config = dict(
    n_layer=10,
    d_model=96,
    n_head=3,
    n_kv_head=1,
    head_dim=32,
    d_mlp=256,
    vocab_size=8192,
    activation='geglu',
    norm='rmsnorm',
    norm_place='pre',
    norm_eps=1e-05,
    positions='rope',
    rope_base=16400.0,
    rope_fraction=1.0,
    qk_norm=False,
    attn_scale=0.177,
    bias='none',
    tie_embeddings=True,
    parallel_block=False,
    init='uniform',
    init_std_qkv=0.0714,
    init_std_o=0.0,
    init_std_up=0.0714,
    init_std_down=0.0,
    optimizer='muon_variant',
    lr=0.0103,
    lr_mult_o=1.5,
    beta1=0.95,
    lr_head=0.00756,
    grad_clip=0.5,
    warmup_steps=200,
    schedule='cos',
    final_lr_fraction=0.0,
    batch_tokens=16384,
    seq_len=512,
    doc_mask=False,
    train_tokens=148700000,
    steps=9076,
    dataset='wikipedia_en',
)
Each number is 500 + 50 x the weight over its row's rms, rounded and kept within 0 to 999. Layers, rows and columns count from 0. Numbers have three digits each. The size before them is the row's rms in percent of the matrix's.

# down: layer 7 MLP down (transposed), 256x96, rms 0.164, rows 21-60, columns 48-95
# gate: layer 7 MLP gate, 256x96, rms 0.26, rows 22-61, columns 48-95
# up: layer 7 MLP up, 256x96, rms 0.285, rows 22-61, columns 48-95
down21 078:550491483565472363457484468454477459563548599553522517488514476543565470457507520490554520477429604468501589530548570643532525494531486503487455
gate22 106:527514505486450556494484441466488553488410538552491531518631598469479437524558478503561482536510425541471495559579506502459463679521461491538457
up22 105:484555545509385560570492488527551543476500535517541490503443528424499496467558523538526419469460590558438392529505536409483400546464622504485505
down22 101:486460519488607464474441448450527571496533459458481521473536470576532478425478580479465515524593496478464487525394412507531548459496509422500554
gate23 075:453506585439460459511517436550483530519435514447492481484517416439498526563563521506522539542506477435473428526492560594424561545507571586460468
up23 070:571515449576547504468534532543491422481508431452489413573497534588530497524400508487530440424505473488561544524525422530579523464520534457543504
down23 060:505502593523489448555496433422485590504456580583496491444514525448511577531534447549545531570506507412455422541545537590457538515447433463438499
gate24 120:487484585527471523500522552506489507440596473519508536488575565492533551398474545506578478384584531540498463589563538484457565528506536517497428
up24 123:534507502528564454527480460501477387519533547489376588457518488462460412493525477583470610541433628538546624462543477483500439445485532506438432
down24 124:551535535519460592531575464539501416499532555506539509542428479525505445495522427526560558452450567499617518461542502500388518535463547545584511
gate25 075:418517528536513465445475508407562525451494537515554406487431577471521516531480508499463497517506460467554489446580480533476382434592658471489547
up25 083:451443492507520508491532589359611528526480537446535448537552546485429462523521550490472492506573535536585485465512580559494475472617644526507532
down25 064:419521506453546452487526462475546550478410496429515451584451486484595563538505479561489498492394470420459493446588500501452440439503498488509514
gate26 088:507453484571559485568525409555450615510416454496493483534425489445555508505454502406606536494526543464595456515484569518502449470509558482508540
up26 082:551486454564563512438511502527455510478451505508490510398489637533518453568450536427454491583452515476548518480418514526471481588496530503446554
down26 084:494514482455508555493487481429484473523532423423500490530454526473458454563583505513497550443521529551459486546465549480585454460452532439563565
gate27 089:505454556517497468523480430483385534525553481536547539463551495510478444525505494583452571513463561529538450447482492574541563555572560469506383
up27 085:426497510431488424482525507542416546473569569549494560565568498436582555517561500430463460541434570404605535418458516481552508556483454491557502
down27 094:509520424501521510511450487524560517539526484509509442463474509468379546488445517478557386435557441510417483620579551464420535506528511598404457
gate28 136:448499468494552489512523477461399469515490636530565544433485551498571528429446488617457462492499530544481503474465551449553479475532522565476515
up28 124:598513500432508536465484507482515611507544480480528456531483531589493424581533534506507567536420551438566481459479488463561533555496415465491411
down28 132:502536479490615563480504512564517575569502524507527419540615535580502526514458479519507430526479518564505447441534465439474464657420526659439526
gate29 080:477513469474464517585441461429462575511477459463519534454572565447487534509526560529558527475547425535503530515513506572454466469474552433493431
up29 076:405472475506421567464462560496514547553517487462560483441464601579467524536529525570485434572606609519496491505505536483493585532457517462429483
down29 070:516554451507526490497527458512536497482503521515500517557510442532516528467541558568460489516468539501437510503505488436489441538437532356479528
gate30 106:499477551383522613494470482446479580475611498538515617523482478449539484530492509459505459542524513527509525492591454503485443434439566483456536
up30 102:458614514507578506516558487479544477430520472546555566577487465533531516488517432592544487462402538438508556491536527495406475479491588503526491
down30 099:441588500491579526536401552538458592546448542466503446455421484551402480492504487461502497469504528422515501456516465524431577510525519473557437
gate31 076:485518482482538492532552387570424555553436564490485502540547536542436498480530508502441480473530495470474371482571482530515439483518394410380504
up31 073:527518595501389499469536467461475572489476562502444485499573525465403472541504493502555456554502528456622467519582442619549513490461478502548546
down31 060:500547413497569504451502546524496433470574480497505480576513433504459512487565488471521500521467466602443622526470478464526569569540551572551523
gate32 097:475448518466482482494519554485566545474522568552437585440549496588580504489539547557483523568617533503537507505471474472500469554627475456499523
up32 095:474482569523556496469440498494433537469565423510568458504406499535520530540577570489474525535367546494437466534574475495541485528496445524451593
down32 097:496488443533511646485518444488548574469517464482568469538511453421490516435530437455391458478422476491511529548475510483397473504540532478476488
gate33 073:578506487501421488515499533367455439534389542450542441551529485531519531475465442583516436390521552417461448557523475561421515493459506445494547
up33 067:511500542490526508460508435524619548475573497485521510472453495541576458520501525501443462459470481530498479543468417451536458535428440560582591
down33 058:593526573462437420486443450457423611561467502487485499413537514482511504489448429508552538550478493480489427584498504496509443483481522588523493
gate34 116:519476491475498533549419538585557462421532573575509584461428385603495505521485545525532440505595490518432411515527498622609562493582457492444496
up34 120:497563577487493509520492476439476460585471521451433540564414488484484550508425471538475512517491483599491516454463429497563474521424582497470500
down34 112:463462535473524455499546552524550480416404498553535529455584440520477375543509503497577537594446552407514622506529536507478525491433587510460478
gate35 080:467533582447495488444499479507621529509541512354458501486539638517594532448455533578535449515478533477522534501523427558464469481425428459539508
up35 079:478528494506547403479485477528437518495427575549576416545485436512464536599426397476455522541511392490366530457546445527485557515556475468552473
down35 069:530463502507474558548495537502458481492557547529514505457475503511489450488555502476563411450554551507536472545488494511554468596510475562465509
gate36 118:522415506459393570448549516570455502470560445552517529440612611529544426472474500459482530494515524443508418554506515523554500458503454550508481
up36 116:451465525528524532492487503503535532453598526491543423480501499457473604539469390581414533494554465452526495548447418557452430504458505501453421
down36 111:430508496512491534473533580432555498494577491588447572436491491506475494434406559457477527518525445438482484537553590543525578440476507484537587
gate37 101:556518536584533582487437482480611509463532455514583607384501539514508557550522541512545574458552570488525518519484534560501467494452455584502562
up37 107:425536500510522457484428546485462519578506518521430497579510424485520453469502486493452602529530497458510443564498453521537433508452447515550504
down37 117:457450541522554534502533516527532493505542551495446567485522570470480478547489517448530478475447502459502540558425485538333469540394509362499633
gate38 120:506462513475494532495520568431442479502534493551571490419490470545566425463591606494520490517509562491613516554454566541458457562511523399492488
up38 130:495494572489471413451473527569397509504527521428461525448566489543469497498607450463538531428440527458603496528501557573503484524530532438535488
down38 079:514436535482460488486485509494555552508538564499486549511533549597536484478571521546521500552486550434557508573514513580430481511516577337457475
gate39 112:448538523490505547519545557480430505503519573466428534441479485529484468512447446548587438402598496621538539448526501451486545482535548414454424
up39 125:487550563462461516507475481484540431519516600499457388435441514452551489520565573507522472476501512565487449527407501487496519465582471516469534
down39 125:514558476547527554539457520545452551475560472552483539536397451493460594493554445520405394460466409547482424490468492515501461448544448532469474
gate40 075:482513488444607467556439592444458592505512463473528511598588561456546484489468389528492452503480614425523553500580483521554543473510563477483552
up40 070:518535543511500526552400560491437525577450596438491471547537497558462479552446476607551464446545520401509545578529476556504581408521521528420481
down40 062:509550426575508545463502438570606385449576437515521472486479446486440476495517549477439492476504454589458490498432492424509483530518510530578545
gate41 123:465488489485482465546548461482477430450452469583511423491530571512445518512538530603523505531423564542560582498497580544477473399614504532511556
up41 121:549469509545549463564447537390564545503513578414499594546516509530510474526354468513547502514546491530546560481551513550458402546580412470449417
down41 130:487418564610567452554462551513473544534508536374546437474545533530528469427492555459489610502475480539492540466492517539461525488469460458399516
gate42 091:460473523495438554525467588520495582385550534497497556399545405506527472510544593511531515523464557516606503550509521501478463555519536534557549
up42 095:458597504523530441540500481487547448511561576512540456491574479444547518473472479471533455469489450480503557540562498588485507537475579514584503
down42 095:495517557484512504456493463497480539551523583601569509454441413548500478540529595589498564539489582535513485452515449458397384522509514522496535
gate43 111:421485426457586524501484513530582454524513451579557568475502588521439457445543519584565473455433492527480546491543513582524518430583446516443475
up43 127:499551519442587442499484499510511432513486498559504417569447536544508466435558509544483630529497528542508476492552566477476534423591515475427557
down43 126:459564399412537509512534506565508486525631420573476510528509441460537483445448503548555475441596434581423534564515510524579516448484566455509488
gate44 110:462456477531457492502452560456501490524507516476516473440593508530441473493515463545437497512463517537547505514453543552473455612533406460505455
up44 115:478472505460542513423479476506494460436530485437522421528429523557489442458473453530503451561551528434418549533492373563496482544430511522514397
down44 104:600463557506505439496436461496471536444536497462470520494580495497490499454467517498467478475575573441411535583443434522489458544489471654529537
gate45 075:482431544562527382530436537544460545499514491479470419535552471496552505578437486522535449487475589431469546535561510516453566537444439486465517
up45 073:485506407412480462526555516510482491536589447443534479521570636496525586469545531541589504489488510527422445449496521586575538564598569526525570
down45 063:451431495567531450488454458441495645539506450577524551468546581581497466541447500475570449505446491473475473515498483544518396475397490403470440
gate46 090:506516499504499467491487572557529535483505538540527593366483606578466465525476407548511501462502406475531382483478465474524520465563540488515516
up46 095:547515515453483484576502461502513433528407494489420441426550583503482487563467544548492556524499416486576435482460523515645472550488557472471493
down46 100:412545479482501574536521530494463479525530494462437554471519568401540523517462506511458528585528473468489456511524516514541456489502550547569422
gate47 110:514578460568439551488462577511492440468441523470513479585485564428354473498503462523520463440477544523573490439414485529540421544553494526518402
up47 100:508473477484456466448573547409493550539408567362388515480430505544460549593580471395484558532515484478503461514529524597487465446541475604470499
down47 106:510541555558546499488504541493498422441575518460540470510537561510494501469457456373557488566479524498567582616496504495467502555529546455502633
gate48 102:409552464507481475525487505505471412514521496453534500475383537459411498437562439471505493490504532396451538487421540454576571512524507538426529
up48 094:538492489445467420404477442477511463490540516536480508574541513492472467478525483410497608501462483464464488523651484440619544456464507565508516
down48 095:490444482469431576574528438550475502514485503464496460592490490492560560550490602536528549470493521528594539484479482435500526543544538486544416
gate49 115:430448511505493486559447517487485495512502511522504458535583535463510489413512573559523536495510614572549516481484630426492489509519427508527450
up49 109:482552581531481497595477562492590534432492576504463493539541511550394493507504464524482502388488543489497476548462426467483499596439565525464493
down49 118:562463484498453390552530444465498594454504513531547538542478510515542423487553579545510510384439475558451493466476511553526513480427511488491494
gate50 093:547472588485511571530516492475518496524429550530472454478445509445426349552624565453505630429475517458494506484519531432528432540506621472472485
up50 092:512512497617503451507512540467441499551492470494435558449518495604580506469430442560487510515536446484551479573461514442455526451584439539558469
down50 088:562539482468469508454467482495479504476555492489538484438547363430480486553497422384516487510469536496474577450470521515479416434497485576624442
gate51 076:501480515511501473422562539451510421445439479522490533540482553474434556464492612531537483535431492435465496462446534565562453500465559405428491
up51 069:472529566602551446460551501594514526554508499554460433541587500499563540484489579516567578523475507479543509509584429582582553418455452552543537
down51 071:527449551437468527517518597491442527507530479479506465504492502514518477539512429449567483505524490465504508541511489549509541573519530535405497
gate52 074:539531483449469399545496417546452495559520529581448462469531528425422418575456423445574569580495524455406413516535508580546495419571543434465482
up52 070:461432514521497510498337570486447499468541422508551576507512417530495472488410496507465509607561464442544485468472541370414507527551517518498463
down52 062:463474507478476440489498553557432624552408460503478507526481489498441580570479454500547399468457504497535497448523419520432443497567456450451510
gate53 112:549468543497475504466461576464518382497586520515465491481614517462486464448550464491454628466571532501580485525460585450472550507554553555556581
up53 118:419459527506591627434519491503579482542521507437485521494539480530544540517455564488532502555548483548510434569526495456396458399490556536550555
down53 128:502546446527601477529498517482543513537525438486587505528533535539483533503479502429491540538531452588587421469558471481379540448557582522520427
gate54 074:472513499491468513454535504541488562519563480566403505559625588475480561603486551528540562523427516521533511497451525499477595416495455459466497
up54 073:502507538480487530538492512406430536510543533496404475529570502484498487591449514516565502509483523477554503552426491518561527545468384522437504
down54 066:475461496443483446471522452508523500479475504511527456521451497559525587510458553562390521551426524542483510450575407525459500494498531431486516
gate55 087:469448620528493371475567541481534550470462535563483485479480406498556486558582591465477555461488535533491496504482452584498575512326509490472475
up55 091:415452545547433473475513468442444565428475552429460487475411423574578483543598544507511452554491480568527603505515506565518522504413475447469424
down55 082:456568531424476455526471470498510607525455494502535466543534530609544517532507525552458501453426451568515494489433469565447542438496508410554520
gate56 116:436536481488481527527458501479537490526569507529483485504534407531569448427448516585504499438456446488497492479536544567509575518498430483532489
up56 109:456514576518339616449426540555491520436480493526505448458553506524524485492470501495537516491470424517455504536518528525502508480510414416498525
down56 113:494480517514480522449480467575427541446509551500530509503585506546553497494496475535473549565459410461507478597497533517508526499487543612505453
gate57 114:552594437569453517531567499537542433483419531483442506561428452544567575530451440541524501522462400552494593544594517443588456494541550471425530
up57 106:407480531567450495505441496570520508567526571552538503523522468601521460445472544547438543506525462522467503454544487517532492489436502565427550
down57 106:479532485439476593570581517475503518491473526430473534506389391573476493490497562545582493517465498437527528498508442426503518475485537517511456
gate58 077:488518491508492442465524420503521558519527503495439490413464554500520465525438581445455491542454444471501418522518454517541463477465488450540451
up58 066:420391587546512564491513433519517580501549548540495429394443557554484415517498516475564540559520552438450506534501464525492461525505470428472388
down58 066:482530467459525562558505534478437436466551540498538596504535491515399560456560440509536460464543589645535515523496497412495530549525556616545576
gate59 110:532510540549458532593541483489574579502451517489541485440417388538541507503509488553568537503534607509497551459608546559505549517459532424440510
up59 105:582423533601569547515491505425473556493419607462480446484555426456532527494481561474658451464526496464529455446477571498513516508508517464576539
down59 110:441464549446480474528478422387550454450469446565590491360434512480534577539506485535525440447503469521501509544552525543565484553528490574468548
gate60 115:576445469636450455553388489391564483447450516482426497437485597509553541479567508568572511518522535451458487508479431539514437511525431599533454
up60 104:494447535484520471563479526458451563420491467590451485551539570537534459516409487457531543533482343564561542435483523517497507499502541539530639
down60 114:605565520561488402564481527457561496531433589493515556455428546473466479481502448508456590480497532491509551411458466532518478478448457474517501
gate61 074:542507500528493524564410522536556451544422541481594443515414514565621612505535474481439525495482394433455529507491553455474521514545511580463435
up61 076:516566483467392521466510453570523524429405602425529475517477523612511444546466516515505526439517463525555484506560416504505477470604482624546558